Weights of a small transformer language model.
Size: width 512, 4 heads of 128 (1 for keys and values), vocabulary 16384, 69.7M parameters.
Architecture: no biases in attention or MLP, embeddings untied during training, some layers without positions.
Each number is 128 + 24 x the weight over the matrix's rms, rounded and kept within 0 to 255. Layers, rows and columns count from 0. Numbers have three digits each.

# gate: layer 6 MLP gate, 1728x512, rms 0.0588, rows 1035-1101, columns 64-127
# up: layer 6 MLP up, 1728x512, rms 0.0597, rows 1035-1101, columns 64-127
# down: layer 6 MLP down (transposed), 1728x512, rms 0.0582, rows 1035-1100, columns 64-127
gate1035:113074165127152166118073099073156159122136111142148089105106124114125137170148116145113111100164146135128103085146127150104120101142098098145179129156147131108069121101096137106116107125111110
up1035:122118066146124138123063117135122082143138099138207120116145146110095126113138150142095143109112097056135132077131175131093094114168094141143204108118111118156116169133115151079133119133157165
down1035:146146136138159132102116185164113136098143074167124174135073137166137125123163133134131100115096122137111153137138144100142121115110108091123111174106161090139170098083119147125114140154129144
gate1036:090153126119140161119133152112101116121142132141118146116122118112072106140122121173162154152094104142079116157106099161108145116128114177161130110113127153145059129093121145167139089123105135
up1036:164148108134089108067150130132138112109141155124160163116160124131146081120110111161166154170160095137107112138084098141137124121127133129125131111104143086148125171141134161194120110118084127
down1036:122148113168064174159148123130154111151115167112096144144131144132113159138100093151158157100083105157101104115132137174136134143132175139134136163152144127127147122145099117183101159177149155
gate1037:122153086099132140108105131145109143106152132118179111129126104159097132188105165124125137078105125077094147085138132096125091146141129170106106087106155131157112144127139149141115164083162143
up1037:157152147111129083090167148163170113124143127166111110101138094085098160079138152108101141110093127175136123107110121150083078144098129182124114120147130074186164114139119090161106200122132086
down1037:123145109160129139154139118129101141103142108106100096125114152104167084099123147125137134132129095091143097140126159103135124110130120122100172155135153162175117112115123118174086142129136118
gate1038:063128113125117101137096159139124153122177114128145162117134146129135137132118158114141149151101132161141133122167129124157115115135096140112093131089156136115138160098106116088164113130103144
up1038:149098112121106089168100127126118123173146126107146145149146130124118128090141126127131123125163087149140132116136122163123109127139097142128081175128081093172134120146146101145170146128154153
down1038:127167136124123127125130154119110101142152136115120156129100077118109126137100152134082120114133138128145108091107122112183146129108123138100120107159109107163148116133110160175128121144171137
gate1039:150125123114131172108065095131113145113190127097103068069113102167126116147108139151138126121150185151111166064104102159131122121146113146132119107127170110109090125128110135145107124114125140
up1039:151130105140111143133084184097147142110126152137144081127133139117119143143095122175157141095141155128098140130082183154081124125161128172146157131123108148128123124129073129148147132142127138
down1039:098105151138135116174120152143132148128155097143147159173084139157154111141148082127121124105151133159118149092150123168130136108161151125141164158153156131112122075133135129141139112150116074
gate1040:151137169121119181122137119171121155157154086124092158155122142158099140177084149144117176090082180121137107116077128146059125095112092102128121092155147200117148127140126137120118177122067142
up1040:092109139119111141137125078100122155154130098139114136153131120120110157133104151132178126101119122134106134141115112140085149137110148141100127135118098141131075152120118163172165120118135080
down1040:118148136179109148110109147140160125171133099128156100143145160099145112137150080086097131160079164151130125096157153169130112118108144085084115122137147134124119093102101124121140087106112109
gate1041:118128117100124169163152130098134140107161152092093101134089134139170081106132135093091163155139117165153168106162116149106137105136154152119115112113172128145157149127138162114129140161154148
up1041:120140103121126154126150178119134129097133123130164125117158114095095128104116097081131086115126101167143110112080139141140154175130137129129129171148114111186113102099119120123117166103158136
down1041:123164130229143136122119136146143104120153143127072132142127126116099137141113070125091177113081157104132119129103102131081162141109169126153134145146173103095131130116103150129106122112111117
gate1042:136139079100116155102147132137160122157159162132155108129140097153133162151125118171103117187123097129137101142154134131089144107106117135095121138133123135121120142107152133108123139149122087
up1042:128114122123152116161123131131098130127124155155158135070126178091163126181129159139106148122135165121082116123098139127125139084133153087127188182092126116125157107158140151096126157105194081
down1042:138152124098170144120137121118116100148166101137153128134127117114119094152131086133125093129117125138096118145145078144154143104107126115138144157138115087136122126133118109114113102147161146
gate1043:089074157107196097142122153143091105148160098130163106067155127127099113174082137099118120101140125108129134147124095140073138168098128119103130148100112120114147105132107157125128124133134140
up1043:125143161114162153142128160127105148133109120118159124131119132151109133148104131161135133084108120151142067146119130142152127118118088095134152096170096120139106134134089134102125150172107115
down1043:092111123195154151104162162076144109148107157117176135122118117134145133127150109145110137129095125137160186145149088133123111143155118115115107134134129118154111112122151080154129123139132142
gate1044:129166154125123175164131068146098138125110105092125151173123113127124157122072123153153129142150162128143190152103187110107142127104120120141138130118151091125137150152203167109109091117111134
up1044:113129105134150129184137115104111154113163116116102112182109144136129088107135123113109145180171162123139161104119142123106161117159177131145172113092154143124158146129130154112115128116141125
down1044:136091103130119147118112108135124090118093112131122124110146137144148092147146175137160142137103103140119065089145107143108123158132078196139115148148137138127125093116127080139167080155154123
gate1045:164138110107159135176110126138076092163109128159141122132161098166136119154155144099093152170110123095126074118150119178099121130117126112135121107112106139112081158134107132093128106109138130
up1045:128155118141159115120074078199074075151150147081104114125138133120116151144124137150099149124115118168113168161102133138103126115148110153155118091081094114110143133105116108132164138082080119
down1045:127131161036148099133139084127118171124091103151129113091049151147128121158124114145113109132113095106092161131121161136167105091106139160147137112140133138122174113148145164119154125198191161
gate1046:123129107114143126160139128119112127132125095118120119128145184172166097167128156149179153112141157154193130127121086134137100138100160099148136120162114126129105102130139046101118140134151117
up1046:104127165138128164132077103159152167169133142115148098117137169116102113148149126155128185148161131148159131139109156149124155158137107129139136118171101132122077089134098139066144134140118101
down1046:107080101181100124115132150119137167131142095188108116127080151120172151145142152145140116097124154116097124121112098139124132125133140140138138144166144090131155137089106057157085112164187151
gate1047:184139122095139088128096178123154099140150123186132125159144116139163171169141132103121175155128118121134127159152108107127131096183125131104126107133158126142109168102138146096172150115133150
up1047:111142117126126101140152131092091130105092165141162110125111193186113155114111161130162120157101107108163091100108110109107167131119161080125095156115115155046110150115130128130162120111134120
down1047:134178085255140135124099141155104124129172119133153115131110136084162080122137125094143156081153110128149152104145128154091131120133169133095121124116093135120100152109121089127103134106126095
gate1048:113156137123101179133135099122140143094106165149140151134142112135115148129138153151127121153101115095129138136108141144167149113161140099166115160144093137112169159112150139123092149129146131
up1048:138085189116127094088140159095104123138113113154119119105107135151126160103088115153126120155161120134121121148143074133131129101144146127126077078097076140095092109160137126102132128124108110
down1048:156091121084122137114122099113107139143106093131114180153122109141149148142133147124116085153164167125125143118090139139130163129118157130118185186160177119132152129156131105151112117101146142
gate1049:182125152103137136141122114143122155165166150112088166157143099121087107165135136123113139158124107123148128133175131149120155139120132140137113102151128110151133128172098154123120107136126124
up1049:143112162138098104204114162153086146114122113138117149120143139109084142155135190121141149119137100121118100176117148114122121136182098100123133100158161145109119129141123124136114141161093168
down1049:119136131081139124102118140134121095129118132140170114094118111152115103124119149103141091131105175085132106166127121121112155139106116153149129119126140096143128122135142146141169114059173125
gate1050:184124139124124144168057175113092138158142110133114154126139144089132113131135118146101129080153110107114094115103143184125126128138157124099141089112141155151154126147117117099128162123149125
up1050:097108118128155140147163170118131135137124118126097111145127114125105118115155126105114079134141147095117166133121133143166132144129100141125090094131102100155182107085109118129143138093117166
down1050:108142100163090128131135121127148114153122160123131120166100134134136128133112104115129139112142082157111110146104109088127131119118112117141139140163135100114165122132151115126122050143102109
gate1051:098143119107130147093133131126145115134129120112113141118144186081081171131109155157126117146147117146134089099118096121125132149152107113123123139128164119117123069114104139142106077122088132
up1051:155124123134108119163139133108145129134148157133126151160177131159170084152119097173099100149123145147142120136101161104124176114123160115134166140119167099104122095099089183144124118124118105
down1051:119137061111088163093104076120135106085122150127132128099142125125135103146121133128141138145122116130132123152132118156171123124084097099110111112127125092141135109156105102165094145113176145
gate1052:098115117116132108098130131158133129134122110129104153164171130115151101111157151132118095088142127160131129107114143194153130114158140159097101109150121151153091130092135105135133101131126116
up1052:158120098121069125136116094093122170166138109099116093129110121098134154126147144132141079157141134099104082103172126142111079129115080133119129127131120127106135111114089131149135162147136128
down1052:167116123127161128076170165156146096055123128103105190133132155105144093140127122173092121158148150143122147116121127144112132141137086082174100131110145116106119136104111129173109110213119127
gate1053:129132130140130126138113114135119104142158128105108093127112149113107128137105098144156112068106127097141114141152125126133153149136117150119127113117136145153145146145137145123090099109118111
up1053:106129132131111100137110155113154144120109093115103160101137105119087136164111087131141106139143143118142107153108151131136111152146146144137096076158152117166106116159107120130093122115134140
down1053:129108142182167124088169117105089122117141163124148138111135145131136150102126103147103130123116126107105158109151114115096143118126142127101117127125094139103130131115129120082137106122109137
gate1054:129166131121121176148065154116156098105105127100118135162127141140090134158161125133135106128096117126135133160102097175096191121144178152106153130099162111099103144141142182126128135148105153
up1054:119115177139154080108150154109097152136136156157099118130153102097118159170098133166144102155107123126093175145116129141125122115114117106097160118135117142148158143189106118151107148156142168
down1054:125165114175092040058115115147124129144154104121128114092132137140095109159137143110132097120176156123112118110125163134133113088115097146146144132132157150127130118135145107154178112149103130
gate1055:123085135113129097141105092161112074127223141156118121130142157099114129159114070129110094180110130135118166114147110136095165111150139134125148143122136163089149159173174143165137130121103132
up1055:107119120130160119149137132145183112126116112189111158041133133119154147110171122106162125127158078156069169129101150063157147131138107131139100123103146109116116164064096163123147138121114173
down1055:124090130113176097112101127159099135117158152134138102128159136177158150156117172109131099134145103130124150098111133102141108167121124131138134133120153127100157143098112145123090171153143174
gate1056:164146110106132121112163151102124125137129149133113137074110141135142115159109107145135184154125141065097126134174109073074135104156107099171153145111093136155120160104102138146139159127074105
up1056:090113124121154148168118147149119112119088187149164165121109111087195114131067144109129092126106122119160132130107102128153096133135143136105150125138105145144145143118126130120144109112153153
down1056:083096103109116131093165146149074090103152088095122086104113162101161111129111150131126144110081132111106135157085136112121089107068150137160160154177130100128121110124124150140130097079078103
gate1057:128122173110125154078132114129148129108142133125121148136133101087120167149128134154130122140169100109121172121140100105090152125099122136106094142140143103098097137146125127107130136115131156
up1057:131107150128077165122078107129132114125124152137128111103110111103132179157129183117072120157096124158104158090112146152116115143117119147139136158120160132099150096128122130165075142126145109
down1057:132095111066162098112115095066171117133100164119121147132137140108096156141159147146123153192164128081129147065125144149098142098137142088089182142106123099126118179147095101139150114158103130
gate1058:140095103142138136117110130134114136107097136131098120148096110112116116119138130129154144110154117115154161138141154105101162128121140103135093136128154121132178132140145127129113108139147076
up1058:149129121121122086118161128143122128120091090118130132128152105169153116117140102104104085161110147133116094131141128166129091143108115108123145177101131160126128083151139125135151132145129116
down1058:125129117036104155133114139122159117137157142157133130114146136114128148152128139145109158106119128137130126134113114130161105083119109150116137070148126125110100153135122124107136166122105184
gate1059:123121133117130130108143102118129093129141133175119126110165093177149117161121104136116087157103107118101089138131139112103139105117113120104105144146105133127139135158186129121170121119112146
up1059:147139169129071143157129117115100147115142143131120161124121126135124123154138124092131140125139106084089114105113111137148071079079126156119108118126124160150160121154115121105122156091169137
down1059:165116117204118118123092090157131126131161132144113141178133112140165098133132145113151121122168104105117087165108111194147130148144116132118135116146101104101127123136134144093113160145148124
gate1060:070155119110125106158120125101125109118137130116120117108121114170085108146166108143139170133143124154115158118163143123107169105144151132119169097106175081125102157144130089133159159161121158
up1060:112165115138166140123143141127165118161114148110119097121157147129124122146114089104141113081153106177120126121112111101091140130124139075166096151160101142097160169119118100063128076167133137
down1060:157147102144140143160089108164152123149149061181136113149130168129130103143144113152099176108099103093149108096103140110093141117152151150112101149116124083070113106159154114149171141072149113
gate1061:107076177103079148111113115135156139118159148179141089159162106095122160089111145115135099159158083101131167083068151129125159081139149112117147083097129132095142138153133133140122054076114124
up1061:148125104126155093132090103094140088115133203051137125103129122156097160131132137168142141181141133116169107115126122123136137146089079128185115131109152144174147150139147117107085135091153113
down1061:114092168139157117214158127128127136128126138133147108164108127135173117133118137138176085129183121141122108137115147158134108086122148103174136132155106164125171129105113140124185117123114113
gate1062:152134138109114107116105116132164167105119154120116104108070109131110111109125111156114104147162110103112108109139094129138130134170109156082136158127124094145167166116144127137093090154170105
up1062:141085140127151119143132187115122109130124117125136102131107093080116144143148120097082198117132132122112116078131100164174132113120139162113114123166096146153122069107157124176132100107165111
down1062:157110100072119119140152147130140108126138066141120127170147093142137144144149156152139093156112122118148087115126101144133133115144141132107133158097130094188085126133134120131098152104091110
gate1063:076150132121148129099160116130108135122123091107122162129146079088095121118100124118129149135142117155136165141131091097135135134174105139127107098106150150170157116154116088166129102098131097
up1063:105111130114122065126133125157110149113105126120136106164136118130120162138134094129137107154161116120116131164110157164144110148136153133091126098093126180066166121150088122101117137160130099
down1063:128104084109097122125096123166130136151134130119143135127120148112127101081111135132133141136126110131135088151109153183147144096143103102138109156128135110155103115109169123141141148159093163
gate1064:123108170126117168053080152128140103149110190155152134140156131115115146123091104142131137129150100132080138176138122111102155154108102156100143139123118144141123144115134117168115138112129179
up1064:087149149132118136157118129112124155164112094145114136131117171131130123125096100115099103162127160086109098129090174117113169182131120158130143126159128100107108119091175171101129122129130151
down1064:116098105208139113156131160137171148111135083139114122184110146132117134166105127113139138165134146124119156096134162146110104149123141147112122137120093124122094127084148112114106112145128137
gate1065:166117126123158130117108161144109132116119135150141146106162128176085172149119135134131106161111108127108130124144166090137126115119145151073123093111110121112185132101128104062076131140139121
up1065:132120119134181089128136125137097103177104093180116123125140135140104122137119118139191141090172115114105133101129092116100135123128175161152130124117149136103069144151122113126106115118132169
down1065:109136146141107161166153134152141131135109153110140152096084106162134131142132132170121161147144142146149096098158135152130167114156134105126115157116094115156132129107175131111168118160162068
gate1066:126090148132119142137136190140178115171125131108112157132112133121126156117107161082161158113133147124100131106097098159162172150132139172136131124126147120156131148129125099114144095119105077
up1066:172101124139153090141140113141098141123109131135116139125156152109201111107164104110141136119113147119152141141117172117143132098134121093129140184167089142126134115162093135165108100148143112
down1066:134150141130159138118105092111118149130110106114131124134144128137102086143122145176077120141080108118117125159141071107074105104086127127081115094111098120126123135100125167097130160132136150
gate1067:133126132105104122158114109116145122140170117105101154147145172100098127144113095136144137139125151094097132172099176147102161149111149160118142121123156130150163095140147164141165121123103130
up1067:107143176124152116136085139143099170153170139149168142134115126083126109154145129111168143112136122147120114106104107123140129114159100162114132144094129144102140146114159144153115126141146156
down1067:111128130127168091137150152101143138139105113106142138100141121129148126131149144142141118138127128141147209122146127170138121115125176161104092144160111154111122163087125138149100126145161128
gate1068:086171154110120126120145154178117155148122098124134116125181153130160091150139163150170126135134094115141114088184131155139132133155080113127109131128121132097157174144156139128152102097096166
up1068:156124120126167145120116096107094125129113123119144094168129098138144100070107185127124151158083123136127141118189111127111170114133123120155191097125119148126104139167137161125094148103125149
down1068:195141147101160058135116127109113138152125146139109147128142094128145154135152138132130104110131117089154118160084189124152179092141113140097127082135133138130096101107097163130122140118099132
gate1069:113116144118171138140135124081129099118134135144134135108150134120149133165087130121150111142120123150114162083143083144084166079141147104126117160123127095100132170145082156126088139120090141
up1069:077107142110161153105078150135173133094120143147120124084152151098096101136127085121132123118169080173131137128119085125148130139083136160132065156102109116103134184098140154086122118103117121
down1069:104123153163108162120117125110109101103112116091179141112135194126132113143133154095153137110110131100150072125115106105099101131158104088116100139168156108110103136149110091142113140077120173
gate1070:117156149107062103160078080104091169093151152103131150155143149119128117114136151094131125143106106141131137127139130177133136157096140120125115089146143185151133138168128154098113100116096142
up1070:124174100131112123101133144110143144135079126132136123110148148154100111126133131092087084124138119137123113135079062135096140157128120122132115124166129124164141111121148149130154212139174130
down1070:114134118136128097137122091084109137147123135143132204170140109116143139098100118111141158150164124129150114138120118137151104121144092094112108116106147085124130122130135156102147094146084131
gate1071:161122116123091134140113104140112105132097127176090099150113147103132136130119118146127124122142125121135107097109143153080144156146120137147130134140129117163091128103124176159097110139085140
up1071:136107129132113134097113187144113101170143107153122114146147129130095102117156147089138147125110103099118142131182148110141119134123098097132157131151158115152085096143143132122112111151122134
down1071:154098139175137153118160174138145135162117158168157136167128122130102151117147105123146149075137110114135109113127136148161107138093095120133130100099147118103123157104106124085161082144163181
gate1072:110127106125138104125109113127125163104103184109101152116133154116097176117152128132086112122079112093100097164152099107091149145118128089137152144124174158122148119137095135095115149124118114
up1072:123122087117148169131121139134133126144151119109131123103135102122070105139134148125106118157089122093121153115128167112103131148107094112076130153111110127138124115140092152116149115151142108
down1072:120111103168125156107111146130138096109160091116144109137150128137146157105131105114067164127070124071118181077184166119143107096140130119160113077118121133158073121146126134165111118107110167
gate1073:090158128111116155142119126134104141144168143137166136127164133118152107145130140126107129144129103106116161168144132125106138134109142128144141133137113116099140092124106102103185091150141100
up1073:145112167117111151124085111121107164157114099176161121143148115076115109180126119095156121119176157136140109156153098154172150129162098118113111173132091103116149127158086170172097143135144130
down1073:139147132114118084138134109103113103148183166132133137102145097081145132127145118140117081092155123120122093090165104105115125115115152097117139151146131127139153117119148121089111106135102121
gate1074:146097151109139110101147129086112140148141150145168117172129079147118132150123104151099127133117112162107109121125144111147148114148120151113081132140116150115107114097172135092132144147125143
up1074:125111104124148094101147153125133098144105139060150128173108134081082135133113126159160106116093115094158176114117132141135151151123148137157071144125102184147141097146113083145093140111156105
down1074:098148131124152126146107118155123177117149092094118152117104171075141155164127097171149093085138136126114111111114122136152101125086175099097165137151125105168103091128101104119109134118167155
gate1075:095148103109122139128126159117156163143142118150112105119153147158132114100097175121125106163127139144153064132093090146151147106160096122119119107116165116142138146112154098071135132108108139
up1075:110152108118129157129151150122139105128133147110117128103142159120157142124141176096078096140133121111146097138129140110141096136170142122089120142114112123152126132147143118151099121132138087
down1075:137114176173132106095098137162109134124118119153096112146142155104138125079143095146137109121123140178134125126146163126110128077163126140135146158073140134153125127120086131145091112133095131
gate1076:096115143115142163149098081161138162138149103130123104132132087084118142126120135124123133097108122105118115153124142097116145095109160121090148092107150140160121152136111143106121140122144092
up1076:166167169136164181086134088117086121111124118091139143108117213134171101152142135122151132139114115177112116120132115124139148111160154116097130116142103104129126106149100134090104137123079129
down1076:175109130121180135120176126119117116130123128148092125148129160181109131113110137137103113116142111060147126112139140108136142137128145154148148160141165123113085140151116088098116142106138139
gate1077:123151174122098147128129149140141119109135139113107114119149086080166150133130142114118162102160118114127116112164161122138152114149152142128130101149147163128104147139094140102122138128136127
up1077:162149114126138132150135168097117122145125119107127158114085115117106077080116144139143145141134136090093129107156103093125142105106165122101089116152107147126139109136120151093181116085111108
down1077:130146138130156122122128169101125075137151106075148125175135124146161167132120115106113119082077153142149096142116082127092128134118151151106098192107121132101088135144163130093093135070148145
gate1078:151146107097082165094125106121153075150123131138165167151096152094118135144088112133122158111115155116130141090139100106127099146108133146118090107118170135084136119127118119110087105163157094
up1078:098127093119136124097095130150139143101145147109122140132121157113095143116138145148121147136127119152140168149151163129118148081151118096169133120147129133142088130161114119145110098112106116
down1078:098177129158106103147129127135142183092121148123126166127109147107104119125140154129160154144111162113156106147177151134133123156158133155123146129124094130109185122126123157151094126121187122
gate1079:088127098118118142131096133126149117135171143116103120094136148142109105144151114129139138104119124124137094092119157111089155162149116134124095099146159169137129131159129142144149149155114098
up1079:155132080137145138146140151120103125169133126141154164135160118138158115146126117170120123127078158135128147069097111150130123117093150174140170141145156139153121052098119118129121118097121148
down1079:099110119113124103120123132120172140106136114117119109148116139132122116100127151120118128116134132136100129175149134116130142122125122091163116159112129090115123167121171090133105170135151105
gate1080:113094120145147105128158098079147122145130114094112133145119075156153142135123146140129074126118172142132141104145120179179153124111109101109149168122150121136108144128149140084135135144123133
up1080:116126140124099110134173113142097127079118121100140102115131141100139101096139130122154116140139175136131109142139106117126139160132118131169122113124118124172108114133116150093149085098095176
down1080:149117115161132123167121130128138116171129101154099145141104095153104127130148148167115130122131114100127175122123172145110130099126145108115112164134139138134130154163129126102133136145135093
gate1081:110151149112167107076133117088139115104100124149165155083115133128114112101113134205119170117192135103128118125131132125125182111138099109130136093134109161051129150104086098113124143130111149
up1081:112132099127135110142126106127109186149159122098152106151068099134093137123131145136133153177158149141129101133139135155201119133157137135150144102120146141122121152122115151126105128161109137
down1081:148077154087167125126110107134153093152146204110133137121139121093124109112086121095116149114101123106093147125089082147155145140125118130163112140126123135127094124128085157151108127138098123
gate1082:097150143120133140136154123178118086143145060116081119140143120142123134162104140166154130114131123109129126115066096072135114155140090146174143084133082122126149091140121133109106123113141119
up1082:133118125118149135100166114097119165130115135123136128150103119140121158122091135161107133099130151132137126111143096163100141164139124168097098102153126140121153132127142168096137092112184081
down1082:109111093176143106141128176103130123127147119162117125163149162124148130152116115125120095130101130114148149113141141139129124098111122114147169106132163114137118107097140128117111089151094153
gate1083:119116112115087101131149108104159076182157137157111166107135140091114150165137150158126132134124129110166126158132094167127125152123129160151099110099140139107091113138082122130121172171105096
up1083:134113107120104133128074147164088140148152122106130108090164114122131131122144119119131111123114103182166121127122082080134120128165102147112084160137114113134077148150110117137152132130079149
down1083:100127102133148140115186143131075120130137103124110120128090136109143116120130139163111150151166103130135147199152120100148105125126138083088103109111135101170123139185147133110108108149108120
gate1084:127163173124148157169127153097099135135162132144146101148114161114132159126106153147132132122094136129092154139143130113104116165155103167114160110094162119135170156141125103125125136109106171
up1084:158118140116124118101179120093113156147118117130106135151153117143144132116127123126142081124115137120114144131129116109113130119154136074142150135146085107142119103097164159103117143125113090
down1084:075130139063112110113125141096147132117142130143112133132146123122103137131120116116146113103153149134127134115143147158095116101088106117135152119137123122162118131141118148104118133115142139
gate1085:110123126118110166101131116129134160108144154130147096147131167074117099119112157132116174147107174116172099115112123151114145155116150130104131151133139145090176161142154118103096156113121149
up1085:150113113129130137142136111115067079136173136145121139117127104145135129120093100123156142166127146105106138061100121157121103128115124121083126122179120126121115092137148148115139129162100136
down1085:120141110172111134106134125131139106139084166146138120137116142078124143121133131167148131138119129136112124146167129115135153147193127156117137153113115116110133125136155149107112107102109118
gate1086:091138121114120176134106131099135112184187105148118122099122127132103117145092162116154133124131097108090128112179159085103160123138120100107169103135139149096152120114150150159107123107090169
up1086:090127128134146145141100151177140143130156122138169090134134137099126143137117097086142198127122165113083154100130109115126172124115080164136135072096138165164105177192139095146100130103081094
down1086:106117128092162073145076165152103157147156155132114123112126147131087099157132142116086155118172157121115123136166123118110137170130200058114151091139155180069132144137124109144136141092178157
gate1087:117124133102170139096101111135200133139129180156101167170127124152066109100119091102136138110117126149121104146110146138156157090103140164107116104085132141167132128070093089136114099109145130
up1087:122136169122152179108108130130107116116138089057115134126138113132126107153111135142122103103161159150153146125141132150089129126085121096115142133100095136138169110146123113176129106155107133
down1087:101144124127099106131164124108084157129125119092091136138107159076147130119120151103172085155123150085150154137092108173114147124107114174126095177171117152117099151125092136135102209146164111
gate1088:111164120114153147186148138126136130142130117123092123092143152176166110105095156129088104083109150126148116102116123124139158144086138140137120133182119126083132148151138126148100123124095090
up1088:159114147117144149128152154171123137098129126136123092087133137124123098133147135131163123095115157135150120123162108115129109102153161128126148105137129136109133139156089172130144151131104102
down1088:177144132152116133134110111148093125103116125173135086151140124106109118149128139142127130144148103150146149107081118110146188118119130142135134168128075142131130089120081108138127125120160119
gate1089:114173150121120095178091132139130164154092143195131170143149156132131091136086143125140120154118156108094107130155110116095100095133111155157085132115149134124107142132131134127096122117112146
up1089:153084117130153067140148144135125135115079114120134167106190129160151121135103062174151137121161115108139084121119128148146112117122104142127105131103077095095156122140095124144117138123143141
down1089:123076138130137133123148121156118127133112121128120125118167156126080139123126177114101143153120149084117112141111138141140097149136108143107137127107111171118118125089113121117170160131152169
gate1090:118109146116148160183122100120119131142149127149110131137116109120117135095079150145137125098098146132130152110126101162140102143158138163065164120118155120110163179168142127150066130134156109
up1090:133132151138106127156132138154149105110144126126108142121145115153132171119154120103155132135131152094148136134089142121119117110101136121135132108165150087110118101140207169099126146162108126
down1090:102122148123099140062119159138082095128135149095119145097090112108135095099139070102088128146141126119114118136169134116137118119123110096155129173137125135112098115074155111182135144110140119
gate1091:103136169105126152122135157146102132174135142131088138146120115134147147146138103101164119140106105114111129138150157172093155136168151138117129138135137108118149116107109102173149102122115120
up1091:142110151123121094089124147093121141129134112114123143155145147175134127137120076145126158096131159147113152125107109132087126122171100119133167129100145109117142145164151134120132128162139114
down1091:135106135138110152112117107133122135124110122134137103096130151144092120090157143151128118102133160112135164131076127109155129138091139152173133100108099106144114162121154115083110105121162157
gate1092:143121119119116093134099102143114089164128138137119170118155162117123167130096156145115149140115129159157107137142108083144158119164114109164121146122127140099117183144143089151120085095135133
up1092:122082142122162130126155143104136141105105160140099137106123105140117143128130103119094129126122161127155137126117120091075107139145146157111101117166117112131188128123104122082149141130130168
down1092:147123145106084089156141089136151067169134098090153160124136195147099179167154131131103117146113082118098121085133131154164138183136127127122115137095143111071093133142113128100124105113121146
gate1093:126124089112115146126128109129123125111163139132158118120096128165127093139116111155103128122108123106156136154116131119107162142165156179149156155132085125153095137144143111134183148103121121
up1093:133118140136101121157137096172103152125166126093076129135140126114111137125131138137114140179156107153114150110092124128135165144114108110148193109122124138120137147139146155126113138167130134
down1093:125069151109135107170126167099094151165142154131116137121115137153155153097123107158161136134064080134169147190156050096142082135145119155112168129152143138131115125128117117135112139125185100
gate1094:139147157117171155107122122127104136077146146101090108142119098123111113101129148130137143122145158159113136164165132158134160156164139139134098169156122167160148136151140140135181161162119110
up1094:144100125129114140115070083112165142068135134138161142130168145117102132104110141134122108111161108114117112152136133138135158085170183101161149149108129142109164124111103102114088177128153127
down1094:114139146145140136159102147102180143178140100104103091143132100136133132124120171139102134153091124155119121148141126113142159116131124152120087116158130138128115137149121090111169117132133147
gate1095:110161148136121111143106115118151087135163081106137147109106118132140165160126094180132137102088117107135127139121114134109115131103121145104115160130106164063151127086140132132124129141099093
up1095:168114134132102117110133129115137140156123122093118126162116139087089177125105134115157157122115124151144126133097084144105119129100145091092142120156153195142136105149123142133069100161137089
down1095:123122126082106146146138136120143128161125156138144095140110153124123105106097186137095102133148105158103114112111141109119134125125119113144135119123135063126123130158078110100130135163120107
gate1096:135132144103110099138167128118134148135126091119111167142100140165098126126131139144095120143112143086120118158196136148108127115145116110087158132169153077122130116095162142151165148107100138
up1096:136109125124143138095116103117103118118151141139135110164115182103154146145153116097161142092169112107210187104125125087124128157172126107143123154076108101113154134088133125175086091152119117
down1096:132156145124106130116164138109114083170132160155096102122101110131093102120116187161097134095125161167139119158110132147142152086172135113113147136164123119123076139134109122155112139161099102
gate1097:132129122124159157108144090157121143142135092140103090122129173103160128163115150146145161121130090086172161122104109110114143128127153049116121108134140114171159172142088169108121146080105088
up1097:094141171128152140108103153108122077150120157143133140111176107100121151098107131141159102136129144098140173092158148101101102123073106108151152118158148149135128143158177106129122106113114154
down1097:111149110131113109130128124136143108154101126125159110118120133149143102161118122099100155128132105187124114139125104113119126156127178107148121146121124105116152160151103151144125167066120092
gate1098:128089175109112150156122152114122109137092106124156146134113084111152131133132137124102087128151111096148144128131110161112119121124115163114112151174129131142064085134163100127124114116114142
up1098:107072078125110146078110168110126123105131118120137151133159131147172133131134122127147122165115150116167117117128154143101088147096145123162159084131148121139143109129128127145103120101099127
down1098:121143079114121176153124152104173132100196084080171133134135163150131146117155116101115128083102186098138133133120165135148118135106101095171105120115138130125113129114167123140118191153082096
gate1099:129104147136123142143118069128088144184201095113144104122150137157107116170084139144129127117149134125123132150128124142124140122116148132129100139130150170124118130118138088093078141110110119
up1099:165116134134125137097124100105093117111126129106133121109133128122084156121117131143125121098147140097124152163142105134144083143094178161129127120119162123137132104129135115148152135116125104
down1099:119133119193147120100139124097154129142154142114074110111106142133108134136113131149150094118143129122108129158170132133103059089098152091140147145130126118138132132127182120124140148139128108
gate1100:164158110086099132152113078107148152116128121103073159099105164122109115137143139140118111135141116115158149153143136093120142136137160165091090100124139128157070142131145139122171146116143131
up1100:137125158121111122119081114130145134109128137116169135128100158123121176140128161158108130163138142114115129110149143124150058103092132114174160109113143087126179110174151084128105177138134173
down1100:158126148179088103114081131127152092120144126164127135144167131119149118171112141121142093148124127120136129100116152156101077099155143123157069148106097126139117146149138191112111146109121089
gate1101:140144122115082149129146094126130150098136139146095105090113096099094070134056164135105084089130104126115138130144110123113105166123142177145149103159162156075060110103154112155123149101116088
up1101:099149125148132137113149068096106111155140113092140118138108098140086157170127081128106130134106126144131181150097068123132090090109158121130072152094095129140125148114102152117124137142156110